Weights of a small GPT-style language model, trained from scratch on English Wikipedia.
Size: width 384, vocabulary 32000.
Architecture: RMSNorm before each block, rotary positions, no biases in attention or MLP.
Training: 503M tokens, 3840 steps.
Each number is 200 + 40 x the weight over its row's rms, rounded and kept within 0 to 999. Layers, rows and columns count from 0. The size before them is the row's rms in percent of the matrix's.

# down: layer 3 MLP down (transposed), 1536x384, rms 0.0363, rows 1070-1087, columns 0-127
# gate: layer 3 MLP gate, 1536x384, rms 0.036, rows 1071-1088, columns 0-127
# up: layer 3 MLP up, 1536x384, rms 0.0366, rows 1071-1088, columns 0-127
down1070,106,212,197,183,145,240,117,145,187,259,170,193,195,173,129,131,159,174,254,242,190,151,200,169,175,192,195,145,164,174,197,151,166,236,154,222,242,188,154,201,229,213,240,176,223,258,169,198,258,273,173,224,217,174,134,278,242,192,166,228,258,89,200,219,174,311,273,224,168,233,197,112,226,183,169,190,175,205,204,182,229,241,232,212,201,247,138,206,176,202,211,282,235,201,187,118,209,224,184,176,147,247,181,218,229,97,241,197,203,177,199,209,196,226,235,233,170,145,158,177,247,242,164,252,190,165,212,106,263
gate1071,100,208,243,214,126,244,222,196,224,163,120,215,269,166,207,114,178,145,203,229,249,238,243,204,138,174,135,266,238,199,280,188,174,157,181,203,127,134,205,206,206,263,209,240,239,251,212,150,149,164,219,186,91,239,197,171,223,127,172,219,170,233,209,168,247,199,227,179,212,235,206,208,247,190,187,248,203,142,204,275,216,151,209,219,219,207,158,222,233,214,168,165,224,171,151,225,182,154,204,170,124,181,339,234,254,237,266,244,204,260,190,209,194,184,196,160,155,211,263,186,172,199,181,194,272,254,144,229,179
up1071,094,229,225,149,182,232,243,146,198,154,216,198,167,225,212,174,245,178,132,196,181,197,194,225,225,201,214,172,159,227,117,231,241,149,179,134,257,205,163,163,232,166,219,172,216,224,219,277,218,249,195,198,265,221,259,178,246,262,142,158,212,211,191,192,185,161,131,163,166,240,236,219,180,266,247,262,164,221,170,154,194,239,180,170,290,233,254,150,230,183,231,218,139,206,203,154,178,213,202,251,145,180,227,177,204,281,220,173,196,198,211,171,220,266,141,230,119,272,241,146,169,260,212,146,224,169,230,188,256
down1071,095,178,215,210,146,197,205,174,164,182,145,224,249,196,245,159,168,156,218,217,200,220,262,217,136,187,200,232,248,176,254,209,170,202,147,204,128,205,182,233,203,240,200,223,236,238,246,178,165,143,164,143,125,204,219,157,178,112,158,189,146,219,184,123,312,202,171,174,211,172,156,175,256,198,217,231,220,147,195,247,152,223,186,227,185,189,154,233,206,226,181,196,230,220,178,231,188,156,131,124,172,222,286,246,255,177,287,252,182,249,197,263,224,189,205,28,137,180,218,192,200,198,131,211,200,234,149,169,192
gate1072,081,234,101,221,202,198,236,184,210,197,166,196,237,224,212,240,168,179,208,186,233,209,257,86,216,195,154,244,219,236,259,170,163,174,231,228,171,211,222,153,141,244,192,177,218,204,167,183,270,149,241,252,203,135,239,148,237,179,223,200,198,236,186,173,200,208,255,254,111,177,226,254,153,148,238,179,271,165,274,144,272,108,286,183,198,248,174,233,184,248,264,181,219,265,177,156,176,275,209,205,228,149,174,219,200,188,89,158,188,216,184,168,201,195,164,192,285,186,237,166,213,272,129,191,227,201,134,233,233
up1072,086,222,148,221,206,171,215,191,231,179,182,246,223,206,277,264,202,222,270,250,262,189,217,121,217,221,187,275,255,229,208,176,217,183,206,215,162,157,216,209,132,187,179,212,228,223,207,172,217,165,248,255,196,123,173,131,239,177,253,180,165,243,179,192,215,239,237,208,232,205,187,200,261,113,236,137,216,197,257,204,226,155,271,187,190,278,237,220,114,265,255,241,264,240,197,137,160,263,199,174,198,126,217,212,209,197,163,141,221,209,153,171,201,213,147,147,253,148,231,204,157,221,163,226,216,223,151,252,262
down1072,091,219,167,163,233,135,182,196,165,90,221,209,243,218,278,273,205,196,204,284,217,231,273,140,220,226,241,228,216,204,228,142,228,194,187,212,158,143,227,195,179,211,183,222,259,191,213,158,259,202,198,271,263,133,227,169,211,185,208,184,104,175,139,152,194,185,261,160,225,201,255,190,209,69,188,96,256,222,259,167,232,168,254,208,190,203,197,189,93,272,278,172,253,246,214,178,143,220,252,177,180,145,182,220,201,184,82,146,154,221,189,225,193,187,176,223,194,209,183,178,202,198,167,156,217,200,131,229,232
gate1073,111,217,211,182,206,205,200,149,179,224,164,234,192,173,238,159,234,167,263,242,212,207,188,219,141,169,209,271,169,173,249,194,122,176,216,215,211,218,207,190,200,234,209,161,245,223,170,192,203,181,193,301,165,167,239,154,172,250,152,172,165,241,152,262,179,192,282,162,181,215,199,164,212,145,176,236,211,177,229,275,226,222,105,137,284,246,144,135,184,227,192,198,186,160,195,260,202,231,232,169,206,212,194,169,223,166,261,228,272,211,178,185,275,198,173,145,188,217,232,193,211,265,116,176,238,148,178,226,175
up1073,102,237,262,166,185,154,245,143,212,241,143,153,220,187,196,145,179,190,201,173,220,267,156,207,198,154,188,213,228,193,169,219,243,214,202,269,212,198,174,138,186,166,228,225,109,190,163,243,196,241,186,138,188,309,158,180,209,159,205,136,189,154,176,176,195,219,220,176,223,218,136,172,147,210,213,218,249,159,200,258,192,149,274,139,100,167,189,169,166,200,191,270,230,189,153,127,97,198,209,249,229,177,216,138,233,225,200,212,239,219,201,222,146,207,208,169,236,198,210,252,225,135,247,270,180,172,210,183,217
down1073,104,223,195,189,142,130,137,216,211,171,158,213,260,240,147,215,195,191,197,168,154,190,200,178,149,211,127,208,246,110,168,134,256,188,229,235,220,216,178,167,164,244,184,171,165,206,161,307,162,204,190,242,160,229,273,210,202,149,189,217,184,191,246,178,176,243,183,223,236,197,218,163,207,181,188,174,234,136,187,194,206,238,179,120,129,146,134,267,184,224,227,189,179,206,201,201,237,222,231,148,300,196,181,211,190,225,176,185,230,183,181,179,220,238,207,213,281,213,176,190,247,162,208,211,198,135,182,180,189
gate1074,107,190,141,134,211,183,215,173,217,142,181,202,227,274,185,225,231,213,198,204,239,192,212,216,214,188,150,168,205,208,200,198,153,186,175,194,207,234,281,208,242,239,231,215,180,216,209,196,222,188,176,212,187,240,222,197,159,126,225,207,194,151,216,231,250,251,223,198,238,114,127,152,166,172,171,188,191,262,109,247,273,166,195,264,237,236,173,234,226,148,205,227,246,142,301,223,191,287,248,170,272,190,128,189,254,184,211,177,182,220,177,249,261,244,171,163,225,194,236,179,119,219,238,204,179,206,175,259,195
up1074,108,248,205,320,187,142,176,220,200,214,148,252,237,216,205,232,168,162,268,204,219,250,302,245,222,196,229,139,224,184,180,208,175,211,210,180,134,232,200,214,217,174,227,240,218,264,161,172,202,201,216,218,167,126,199,218,205,161,325,234,230,191,183,170,255,144,245,162,215,188,201,234,182,183,154,192,149,113,203,138,245,224,172,159,248,163,220,201,201,215,179,224,146,234,148,245,159,240,210,167,227,222,271,206,152,205,151,155,182,176,267,183,201,269,229,218,254,255,202,225,184,209,162,166,232,158,173,149,217
down1074,105,172,269,257,244,222,191,232,199,290,175,180,184,202,202,266,178,223,257,231,222,262,266,184,212,189,181,213,213,240,184,206,158,217,198,178,174,262,148,188,221,186,127,203,153,155,136,172,187,172,211,228,193,165,165,213,177,176,298,215,183,208,135,156,208,141,269,231,251,174,151,232,190,196,166,203,176,192,268,173,237,148,177,158,225,191,225,165,180,204,151,133,183,226,156,232,221,219,176,158,294,233,311,201,207,279,183,218,143,225,150,183,139,223,244,174,204,244,179,247,166,168,158,191,201,204,184,211,217
gate1075,110,203,161,191,188,122,279,172,211,218,252,250,280,95,241,165,216,219,167,190,146,196,217,247,132,222,228,194,182,175,174,163,115,241,199,189,266,200,188,198,171,237,193,161,172,211,251,115,240,152,241,154,225,262,213,229,143,261,188,173,232,216,150,151,114,182,142,271,170,132,198,249,126,215,146,183,180,185,144,246,206,212,202,216,239,216,218,178,261,200,219,187,188,206,131,204,184,201,192,189,115,140,174,211,140,174,195,145,224,186,179,181,240,284,179,197,153,212,202,143,189,179,161,251,162,223,237,251,241
up1075,098,262,230,179,187,238,129,265,177,229,176,149,218,225,141,255,234,199,239,210,241,226,194,183,270,234,166,193,215,258,198,225,293,203,185,160,128,175,160,166,208,222,214,254,217,181,190,213,162,229,160,173,188,121,162,123,301,203,187,195,197,208,264,258,252,277,241,120,204,224,190,162,253,210,216,212,214,245,216,214,187,181,206,185,152,206,235,172,213,215,211,204,165,155,231,249,228,286,210,224,296,194,190,181,287,231,200,187,139,209,258,159,189,118,201,134,276,147,218,191,207,236,250,162,221,237,182,165,154
down1075,100,132,182,230,190,131,300,147,216,253,229,221,223,118,201,145,198,263,155,145,172,167,213,237,119,208,248,184,194,194,212,194,97,200,196,185,244,231,172,189,158,252,178,178,132,195,253,125,246,179,267,209,216,260,189,220,161,276,220,183,206,182,171,173,133,129,113,235,148,167,188,288,138,205,149,236,178,225,126,219,193,220,134,212,282,175,216,194,261,180,160,203,224,198,183,184,174,177,172,171,109,188,188,203,86,177,195,154,268,176,139,171,239,262,241,180,130,198,180,154,228,178,168,218,210,200,251,175,228
gate1076,104,174,293,189,166,227,182,215,226,212,271,220,137,113,219,155,244,195,211,197,185,265,205,216,211,224,170,193,202,166,268,207,208,215,223,149,175,149,273,186,234,209,194,197,180,231,275,213,193,190,227,179,178,226,132,229,182,235,178,139,174,209,180,221,173,229,185,187,292,257,234,292,276,184,207,199,141,220,230,216,197,240,199,276,179,129,198,168,191,249,205,182,314,181,239,242,232,150,196,204,251,219,264,212,179,248,238,261,183,248,124,168,175,219,176,234,227,239,245,194,105,187,213,219,169,255,170,257,185
up1076,112,197,91,183,240,193,234,169,264,168,156,214,251,276,173,280,157,262,180,182,255,183,188,157,177,209,208,230,215,230,144,182,184,250,208,194,179,161,166,175,234,186,166,281,223,201,179,208,254,194,245,290,231,249,226,130,182,161,204,202,148,197,245,209,258,223,202,183,239,164,192,153,193,187,209,198,211,222,175,218,160,174,180,130,181,255,142,212,205,249,191,199,78,201,204,172,181,171,154,262,168,166,185,139,206,187,156,227,262,198,253,218,209,186,252,147,177,257,186,191,290,195,160,232,199,148,204,154,194
down1076,108,152,164,291,189,251,156,198,288,218,237,160,242,239,161,222,160,218,198,221,222,177,199,179,207,213,222,214,237,240,166,144,174,260,247,209,163,161,229,173,222,213,198,262,221,237,166,210,268,281,236,228,180,262,269,126,164,203,204,209,143,221,255,225,230,229,192,246,311,247,154,225,242,217,166,191,208,270,199,233,200,223,235,148,186,139,155,163,195,223,120,231,168,160,234,146,258,144,151,246,226,117,151,211,147,224,200,241,253,179,204,231,199,178,225,179,198,227,187,151,200,170,219,268,202,171,202,244,230
gate1077,099,189,185,256,243,248,289,277,247,216,264,142,176,237,155,226,193,202,192,216,192,138,229,178,279,221,160,215,168,144,148,157,121,179,243,165,202,214,117,213,185,210,145,237,249,235,243,173,293,176,228,173,197,187,273,222,177,226,165,202,269,177,190,169,217,209,213,225,200,218,220,181,201,191,234,215,192,240,246,142,186,183,239,188,152,192,194,178,288,219,167,220,183,258,157,164,221,216,220,153,167,210,235,182,234,233,145,155,247,266,229,190,221,264,294,225,174,191,222,220,220,167,188,230,224,221,240,198,193
up1077,098,216,235,198,236,209,200,207,201,182,210,215,161,224,182,172,304,235,191,263,125,210,204,300,178,280,182,231,195,210,287,212,191,192,181,166,251,207,270,260,179,200,180,148,180,194,157,156,205,217,213,134,228,186,192,219,131,253,131,212,206,175,237,251,235,259,229,213,193,200,197,259,178,180,262,240,159,204,187,199,232,129,308,176,211,248,272,152,242,220,238,197,254,246,184,255,198,152,220,175,186,204,181,200,175,203,206,244,125,208,221,185,138,252,226,180,201,184,259,234,178,147,144,135,188,193,117,239,127
down1077,099,165,161,262,216,200,211,267,248,189,205,228,126,199,155,142,209,278,156,228,138,176,211,252,182,287,264,234,190,124,268,204,183,171,177,182,180,205,167,210,259,205,165,226,192,229,190,200,237,187,215,170,270,153,279,240,220,291,206,219,196,188,193,201,280,198,249,203,175,200,185,187,175,154,259,179,175,218,226,179,200,152,272,227,184,211,230,119,241,240,192,278,320,223,128,214,218,163,204,144,157,196,228,224,214,179,147,233,200,227,203,212,159,193,305,187,254,132,270,231,213,141,165,219,214,184,187,206,207
gate1078,107,158,285,330,194,219,199,238,177,217,229,215,203,185,235,169,180,208,174,171,164,173,214,208,162,175,143,214,160,240,226,150,192,254,206,177,236,212,191,161,208,164,226,197,189,202,177,171,212,221,232,192,208,123,176,207,236,164,190,164,278,198,289,193,212,208,196,186,278,188,167,189,213,161,238,200,181,156,177,259,170,225,205,267,224,181,247,221,241,240,151,201,180,228,197,235,184,198,196,110,215,223,205,294,190,234,237,138,206,167,177,213,209,172,220,217,269,171,233,211,173,191,148,180,108,188,189,187,223
up1078,098,151,193,206,119,170,200,178,184,153,166,176,207,178,71,155,236,137,237,208,147,212,200,265,154,225,256,156,150,285,199,220,159,95,209,189,199,200,226,242,256,240,198,93,194,221,211,258,233,153,192,184,194,213,189,232,273,215,177,231,198,188,177,265,248,236,239,229,147,191,253,187,180,157,179,116,192,217,234,215,190,235,136,193,204,208,135,112,149,182,204,240,179,187,235,233,164,253,228,240,150,110,181,190,250,165,209,252,203,328,169,258,140,203,270,243,185,256,212,232,189,243,206,182,140,180,292,168,158
down1078,097,172,154,284,155,241,241,184,172,169,208,103,270,172,211,136,191,173,219,211,197,213,237,175,151,215,173,213,191,248,160,119,214,229,203,193,205,191,211,147,236,186,174,229,265,169,173,173,205,243,249,173,270,149,169,200,209,185,239,183,278,240,304,224,220,213,181,247,200,166,297,184,225,229,190,199,158,199,136,164,162,190,209,178,131,192,263,229,207,251,227,167,181,197,233,268,191,202,159,157,208,170,156,243,196,219,240,149,150,145,190,252,199,200,266,230,297,214,217,213,160,264,132,209,142,145,246,202,179
gate1079,117,190,243,143,199,207,235,198,232,197,210,146,170,252,212,155,217,176,217,193,144,172,102,167,243,132,251,260,222,169,186,222,155,237,237,192,218,197,277,199,289,186,207,269,164,150,157,253,184,115,219,198,136,221,251,227,224,179,237,272,152,223,174,202,137,171,185,225,129,255,229,225,179,210,169,282,237,119,245,221,243,195,146,206,214,200,146,202,245,136,192,96,104,123,243,184,240,172,205,184,230,213,235,184,218,244,204,199,239,138,243,250,188,187,152,196,222,136,222,231,254,171,267,179,190,247,194,249,243
up1079,094,142,186,142,119,193,260,217,109,182,168,133,235,196,218,130,203,273,251,190,173,256,228,200,233,136,178,198,202,187,178,248,246,235,194,182,237,269,209,246,233,222,172,188,208,175,182,245,201,138,211,186,197,176,203,165,214,242,193,248,219,184,195,185,165,224,194,165,187,321,286,178,198,256,179,281,178,230,205,180,219,179,158,190,173,136,129,193,254,136,174,182,204,224,176,191,194,233,178,182,199,210,216,180,258,176,164,184,138,196,197,241,169,167,125,153,307,225,196,168,230,185,177,279,206,230,183,229,132
down1079,105,160,247,146,208,227,205,210,204,219,165,194,137,225,216,154,244,236,242,219,130,144,128,206,227,141,229,242,215,149,188,176,184,253,239,197,190,244,236,199,246,206,199,284,204,146,181,203,190,62,218,235,147,211,236,216,200,194,236,275,141,199,207,215,151,177,208,209,128,299,238,221,197,194,208,232,244,152,219,207,201,185,159,222,230,223,187,170,226,169,201,106,148,191,168,216,201,148,244,205,223,206,256,166,175,256,196,162,266,143,230,207,227,178,160,220,237,171,206,260,236,209,240,211,198,244,207,265,238
gate1080,087,216,234,247,249,227,252,248,159,184,188,219,195,177,215,236,115,319,189,216,213,213,198,169,207,234,145,225,131,162,156,218,193,284,216,252,199,203,137,137,181,231,147,168,158,243,183,227,162,236,179,183,227,220,186,209,178,235,172,223,218,269,196,134,166,178,214,241,240,223,278,156,198,194,276,223,242,182,153,186,190,238,234,213,244,235,231,184,256,258,198,189,268,177,198,175,118,189,209,164,264,272,198,148,262,249,192,181,328,149,225,179,188,177,157,218,244,206,253,168,204,264,169,174,207,247,218,227,211
up1080,101,134,192,187,204,210,233,233,179,131,210,189,191,207,233,230,230,217,262,261,231,188,258,180,195,290,164,213,172,203,169,142,216,217,169,214,209,168,139,214,257,238,192,191,223,229,224,199,230,229,172,207,218,141,238,125,209,163,207,242,228,258,200,197,182,201,128,228,206,209,212,212,235,143,282,203,160,157,229,176,281,246,232,172,237,229,176,174,205,224,167,229,177,205,203,174,144,231,123,130,252,253,262,195,166,206,252,163,230,211,186,260,153,289,150,233,221,237,166,152,149,170,162,215,191,225,227,214,218
down1080,096,238,184,165,158,181,153,178,220,260,203,210,255,173,179,150,196,159,127,135,183,210,141,247,198,156,218,138,207,201,190,224,192,147,223,189,228,247,255,191,159,137,205,200,184,155,133,175,213,169,226,242,215,242,178,299,191,195,180,174,142,108,185,203,229,208,276,205,220,133,158,204,172,263,134,197,165,227,192,221,176,185,158,238,151,175,173,238,205,180,218,209,218,196,175,268,212,217,229,275,131,159,135,211,216,216,181,251,169,210,252,133,260,117,266,174,132,164,240,224,290,202,262,233,212,183,168,121,183
gate1081,098,194,137,227,164,217,221,173,187,163,173,200,184,148,217,223,158,201,232,233,197,232,205,242,181,247,197,238,168,142,275,195,221,263,223,146,235,244,275,193,291,216,197,226,231,193,202,216,188,241,166,174,185,182,191,186,120,203,265,183,188,235,180,169,233,152,325,176,200,166,224,256,235,219,256,214,192,89,209,149,179,170,245,196,257,191,110,188,200,133,190,208,201,209,164,212,194,135,165,295,170,137,258,149,209,228,255,256,275,182,240,185,172,142,162,226,178,222,185,197,143,130,191,200,233,183,225,188,200
up1081,111,241,206,244,205,228,189,274,196,189,225,212,156,198,250,154,245,167,97,241,233,244,226,228,156,244,183,261,185,184,219,159,180,189,191,160,196,188,188,145,214,187,237,181,200,204,215,187,242,235,193,200,145,194,196,250,190,232,152,253,224,181,169,208,247,154,189,157,217,234,202,230,165,258,165,239,285,207,144,238,147,244,142,241,179,179,262,229,153,235,169,237,163,158,195,219,160,192,184,131,180,288,278,180,252,133,179,200,167,189,274,145,181,206,149,205,231,237,214,121,274,163,217,204,190,208,117,218,194
down1081,103,173,208,171,246,243,226,131,237,187,147,189,206,249,211,171,194,241,270,190,191,160,215,156,231,158,215,111,228,203,198,221,182,199,178,252,204,244,249,190,213,235,116,183,244,163,155,255,184,155,226,195,222,187,229,183,196,199,288,162,199,264,236,195,194,168,131,229,171,197,179,206,230,170,210,217,103,264,244,146,287,243,241,167,213,246,178,188,221,173,240,195,229,274,211,222,217,195,269,267,179,139,151,209,200,285,179,223,184,219,134,259,207,205,204,201,127,119,156,308,118,229,181,220,283,183,211,190,223
gate1082,078,250,218,163,210,172,202,179,230,103,115,133,194,182,196,196,208,155,215,228,205,211,263,183,261,170,183,272,191,317,211,171,229,237,212,168,121,161,162,217,224,279,202,223,184,133,256,263,167,202,224,194,234,125,208,250,183,205,218,175,240,159,246,140,241,214,246,231,273,211,156,246,204,186,157,167,216,170,244,242,200,200,217,238,163,224,164,245,245,170,164,121,194,185,181,122,190,179,217,222,174,205,144,145,115,184,175,219,250,209,91,188,186,196,201,140,257,218,210,144,234,123,195,184,200,260,215,211,179
up1082,083,228,237,265,136,314,264,184,226,212,122,190,200,239,239,160,221,193,197,214,258,238,167,192,151,184,67,141,246,175,240,241,164,209,170,173,258,213,191,133,226,208,191,234,235,274,177,171,245,153,238,254,128,223,210,206,164,217,241,207,118,178,193,161,181,258,204,155,214,283,197,203,200,179,187,225,167,208,264,203,115,166,251,142,233,226,157,165,166,129,145,190,167,108,222,177,178,204,236,138,218,143,131,185,177,250,205,218,258,207,213,254,209,217,190,212,160,248,194,180,168,188,242,212,169,289,255,158,196
down1082,082,159,265,248,152,262,222,185,227,181,123,188,126,237,253,130,230,229,180,260,302,212,198,192,161,129,193,150,207,150,207,242,152,239,178,168,216,226,180,147,183,174,185,218,156,184,182,144,264,114,224,239,112,249,239,140,155,206,242,204,198,190,195,155,185,260,219,149,201,235,213,212,168,204,212,253,145,218,268,221,184,151,241,111,217,268,165,151,127,132,150,208,203,118,313,226,180,250,166,177,231,191,129,198,225,257,185,169,202,198,184,232,185,228,168,201,171,235,223,177,113,154,226,188,185,242,226,128,184
gate1083,110,127,225,200,179,209,160,174,149,193,157,228,213,155,286,180,167,220,180,201,160,198,217,220,241,288,198,211,206,172,152,225,242,231,193,213,273,198,220,234,122,242,251,213,221,214,184,172,197,196,183,226,219,208,163,201,258,238,257,244,164,193,219,185,273,202,162,227,162,290,220,200,198,216,199,209,147,201,179,246,234,200,214,178,213,178,233,251,247,167,187,229,177,205,282,205,175,173,214,232,245,181,122,241,34,186,158,197,192,219,229,159,146,255,226,160,184,260,214,178,227,205,205,214,247,232,200,293,184
up1083,089,210,211,136,243,222,227,109,262,194,286,197,156,239,127,213,256,180,233,181,247,198,275,213,244,137,231,215,269,246,203,289,203,171,230,234,175,174,222,179,248,198,172,212,210,170,242,265,222,196,192,209,134,164,222,179,107,167,91,152,188,219,185,216,130,212,193,174,222,141,174,199,244,189,202,216,256,164,219,152,159,169,134,134,154,227,146,151,214,169,161,141,162,226,135,190,229,289,199,161,144,223,239,173,305,212,260,199,166,222,175,191,214,162,134,199,253,201,127,179,157,182,160,166,163,208,194,139,257
down1083,103,132,205,140,225,237,180,144,164,181,221,217,193,187,282,221,200,214,194,176,148,217,229,224,287,258,246,211,250,169,178,272,224,197,145,199,201,177,235,259,115,175,221,272,195,219,256,175,245,119,193,222,226,204,208,175,226,224,179,189,141,236,227,180,244,206,152,177,180,310,165,185,191,176,200,233,207,165,200,241,190,187,205,153,148,196,167,253,282,159,209,167,202,225,212,206,179,182,232,213,186,188,146,222,113,164,145,245,198,221,262,189,140,209,205,157,186,249,168,211,193,199,108,212,220,291,237,180,177
gate1084,087,286,150,259,246,204,210,196,138,201,134,193,172,254,264,172,117,253,197,247,232,197,259,187,238,141,207,170,164,138,156,209,159,270,226,231,242,249,208,232,229,248,246,181,257,223,187,245,135,245,212,188,215,184,199,220,205,183,182,166,206,181,145,188,236,203,173,216,196,183,251,148,197,214,231,250,177,175,174,188,173,203,185,151,169,218,245,183,143,201,198,216,220,179,156,179,204,174,244,274,222,212,140,156,198,227,183,130,189,122,202,173,101,165,227,239,194,258,230,113,242,196,198,218,230,120,173,162,148
up1084,090,220,168,164,265,262,256,173,194,180,213,212,223,174,186,110,133,220,146,174,201,182,241,183,201,164,166,217,110,180,175,199,169,247,217,238,179,166,57,192,186,265,251,221,235,169,240,172,250,181,200,187,205,272,193,122,218,179,239,151,227,169,234,195,195,203,286,172,174,241,178,239,207,189,157,214,270,199,224,279,237,216,210,244,194,185,159,192,134,228,191,193,243,194,269,209,202,189,296,289,188,193,246,221,250,152,247,161,152,257,246,228,192,217,164,221,312,195,203,143,232,167,206,220,201,252,222,224,159
down1084,088,124,229,167,202,144,192,205,274,155,187,219,203,218,170,241,275,230,221,237,177,221,196,183,218,207,233,228,256,219,246,178,244,187,178,220,241,217,288,172,233,193,207,202,199,190,164,256,193,235,219,195,213,153,215,272,165,207,181,256,135,257,164,233,191,205,201,194,246,125,183,167,172,189,190,178,193,288,216,178,182,130,186,225,188,204,219,213,206,155,224,132,200,243,193,213,189,216,131,126,179,181,113,215,177,278,221,237,248,143,141,207,247,208,204,119,84,157,183,234,158,251,203,136,178,149,190,157,214
gate1085,084,228,164,138,211,238,205,220,261,225,260,257,248,184,230,178,175,233,207,165,147,175,151,171,277,176,241,155,225,238,227,194,121,186,166,205,160,225,195,238,231,173,246,89,230,192,240,236,194,115,213,258,85,184,201,151,205,214,168,248,177,154,180,195,235,219,244,130,161,175,209,198,182,226,207,201,243,207,170,243,194,267,237,211,168,157,148,203,208,269,113,236,180,197,193,188,168,237,225,182,215,210,194,270,212,200,230,212,251,121,233,308,179,205,240,169,194,143,147,191,180,213,202,258,209,166,277,180,185
up1085,083,209,194,168,211,145,237,248,199,199,191,265,230,216,227,182,151,226,203,180,158,261,160,223,184,234,255,156,241,227,175,238,179,156,185,156,274,209,244,252,169,180,223,116,132,172,215,292,151,161,262,188,172,129,256,194,222,243,233,212,180,189,250,177,244,208,209,238,197,253,218,189,255,232,283,240,242,165,233,179,216,223,140,212,212,222,241,172,197,194,130,245,218,148,217,173,206,161,214,207,178,212,223,144,257,183,238,260,204,156,174,175,228,101,244,173,182,192,182,180,189,225,236,214,204,149,175,243,196
down1085,086,255,216,193,218,176,227,187,234,142,111,266,190,234,261,223,177,243,135,169,144,217,214,187,197,252,236,126,238,283,201,221,261,156,150,170,231,228,206,240,138,145,206,123,177,238,278,282,190,127,242,213,167,165,237,227,225,198,221,186,192,202,227,197,193,247,283,192,117,255,172,220,233,200,180,160,180,184,207,184,237,221,195,175,150,222,166,181,247,232,183,241,189,125,130,239,186,236,252,193,209,209,229,211,202,168,219,213,187,164,131,284,240,118,172,181,178,248,192,150,212,222,238,190,175,134,166,185,176
gate1086,097,214,214,227,224,217,142,154,225,209,231,263,176,167,166,135,204,136,206,152,207,176,188,148,143,148,225,189,132,188,183,247,175,171,302,129,250,157,240,187,175,258,185,178,261,235,251,185,181,207,235,273,168,210,251,169,183,211,175,113,175,196,226,216,185,203,110,170,203,324,218,190,140,228,224,232,256,207,193,207,166,196,214,231,286,224,306,168,180,168,217,218,228,182,164,231,260,149,148,247,174,196,180,163,228,185,174,214,188,190,222,146,224,180,171,221,182,278,188,185,199,161,178,213,153,181,183,132,138
up1086,094,214,222,216,212,277,185,154,207,299,209,212,197,188,223,177,178,188,177,203,208,233,228,239,173,151,176,227,162,237,247,212,180,164,276,192,171,180,247,205,214,200,172,191,249,261,235,152,159,212,266,274,217,194,260,196,214,198,192,109,145,250,176,236,128,208,151,184,191,282,227,250,142,205,231,213,254,237,212,265,170,287,241,198,268,225,276,125,199,218,157,152,250,204,196,174,271,104,167,280,143,188,111,191,226,239,236,192,204,209,273,223,158,230,139,217,160,278,246,222,168,89,177,228,232,217,230,194,152
down1086,094,160,195,186,257,200,212,188,183,247,202,168,251,155,225,195,197,235,204,252,158,223,222,213,218,207,239,188,171,225,244,189,272,191,147,263,198,211,207,288,280,117,191,134,198,209,178,200,140,293,248,157,255,157,214,272,180,120,258,215,205,207,130,221,156,211,229,137,225,139,200,205,191,186,211,248,200,212,197,212,213,287,230,159,208,178,203,175,229,224,151,200,237,199,241,109,228,166,114,159,141,211,188,236,212,226,228,148,202,250,181,213,141,257,197,180,162,153,239,231,228,139,227,222,210,197,157,216,246
gate1087,107,154,182,222,170,202,238,176,160,183,245,152,202,264,227,198,209,222,254,225,251,246,158,202,152,159,145,222,246,254,192,233,178,196,204,242,234,303,196,195,157,194,158,272,236,252,243,166,214,204,207,248,245,188,168,215,187,242,239,185,261,218,226,202,168,231,266,181,147,147,181,259,264,198,144,172,209,169,232,247,167,214,255,206,159,145,178,162,130,229,130,150,169,197,180,236,201,245,203,209,199,257,211,191,137,174,240,234,210,173,184,236,181,275,215,175,212,201,238,205,261,192,182,219,155,154,209,204,145
up1087,113,204,85,170,222,213,229,230,250,224,141,245,187,200,211,135,161,262,223,204,207,265,167,223,180,162,130,229,230,232,237,161,235,243,155,189,249,182,193,140,172,280,233,109,200,152,244,155,238,164,219,193,184,199,155,163,262,105,187,210,213,212,286,185,167,200,166,271,290,142,231,253,191,240,201,198,203,165,210,178,214,188,225,163,193,204,197,128,211,235,229,174,123,174,198,192,194,203,237,229,194,143,291,170,165,179,219,190,211,260,246,248,197,270,154,219,259,221,121,166,226,208,99,251,195,208,198,204,120
down1087,109,231,128,212,250,185,253,181,224,178,215,249,198,132,193,162,125,186,182,211,218,220,265,193,153,193,128,227,166,200,180,129,226,227,162,207,114,183,197,195,156,177,210,125,168,143,185,187,187,161,219,226,224,178,105,207,228,91,202,183,224,230,274,202,145,181,168,179,240,208,252,219,151,169,204,243,140,166,201,158,201,238,186,228,227,227,160,180,219,201,218,205,135,208,221,198,167,182,190,267,217,129,228,135,179,211,257,212,204,242,205,231,208,186,142,203,169,281,166,139,200,197,153,252,149,180,201,225,191
gate1088,090,220,98,187,233,229,196,184,275,223,226,206,243,270,240,154,210,234,149,160,226,174,178,151,166,109,170,188,265,156,193,192,189,153,193,236,174,180,150,230,246,220,198,208,269,163,196,229,120,224,177,192,266,250,182,159,174,154,204,161,199,157,208,197,243,214,169,249,185,184,149,219,246,303,269,186,187,169,214,235,228,209,251,229,155,129,165,228,149,170,283,209,192,235,249,149,177,227,233,174,226,178,171,259,161,198,204,206,122,166,194,158,130,210,222,151,209,148,157,174,177,166,186,98,218,155,108,134,223
up1088,084,208,207,168,169,224,172,152,138,213,199,139,220,188,228,195,199,188,239,236,176,208,206,266,238,170,150,192,117,269,164,169,208,210,151,260,196,218,188,208,190,150,262,248,156,229,195,206,134,144,215,172,195,156,223,211,236,258,139,228,172,187,144,139,194,228,236,199,128,171,182,137,187,155,229,212,265,185,203,192,174,166,231,224,293,178,252,185,251,201,218,247,181,158,174,140,180,234,212,208,178,193,163,135,253,208,188,220,186,213,201,208,179,217,202,167,209,161,182,214,201,233,183,218,172,175,264,159,155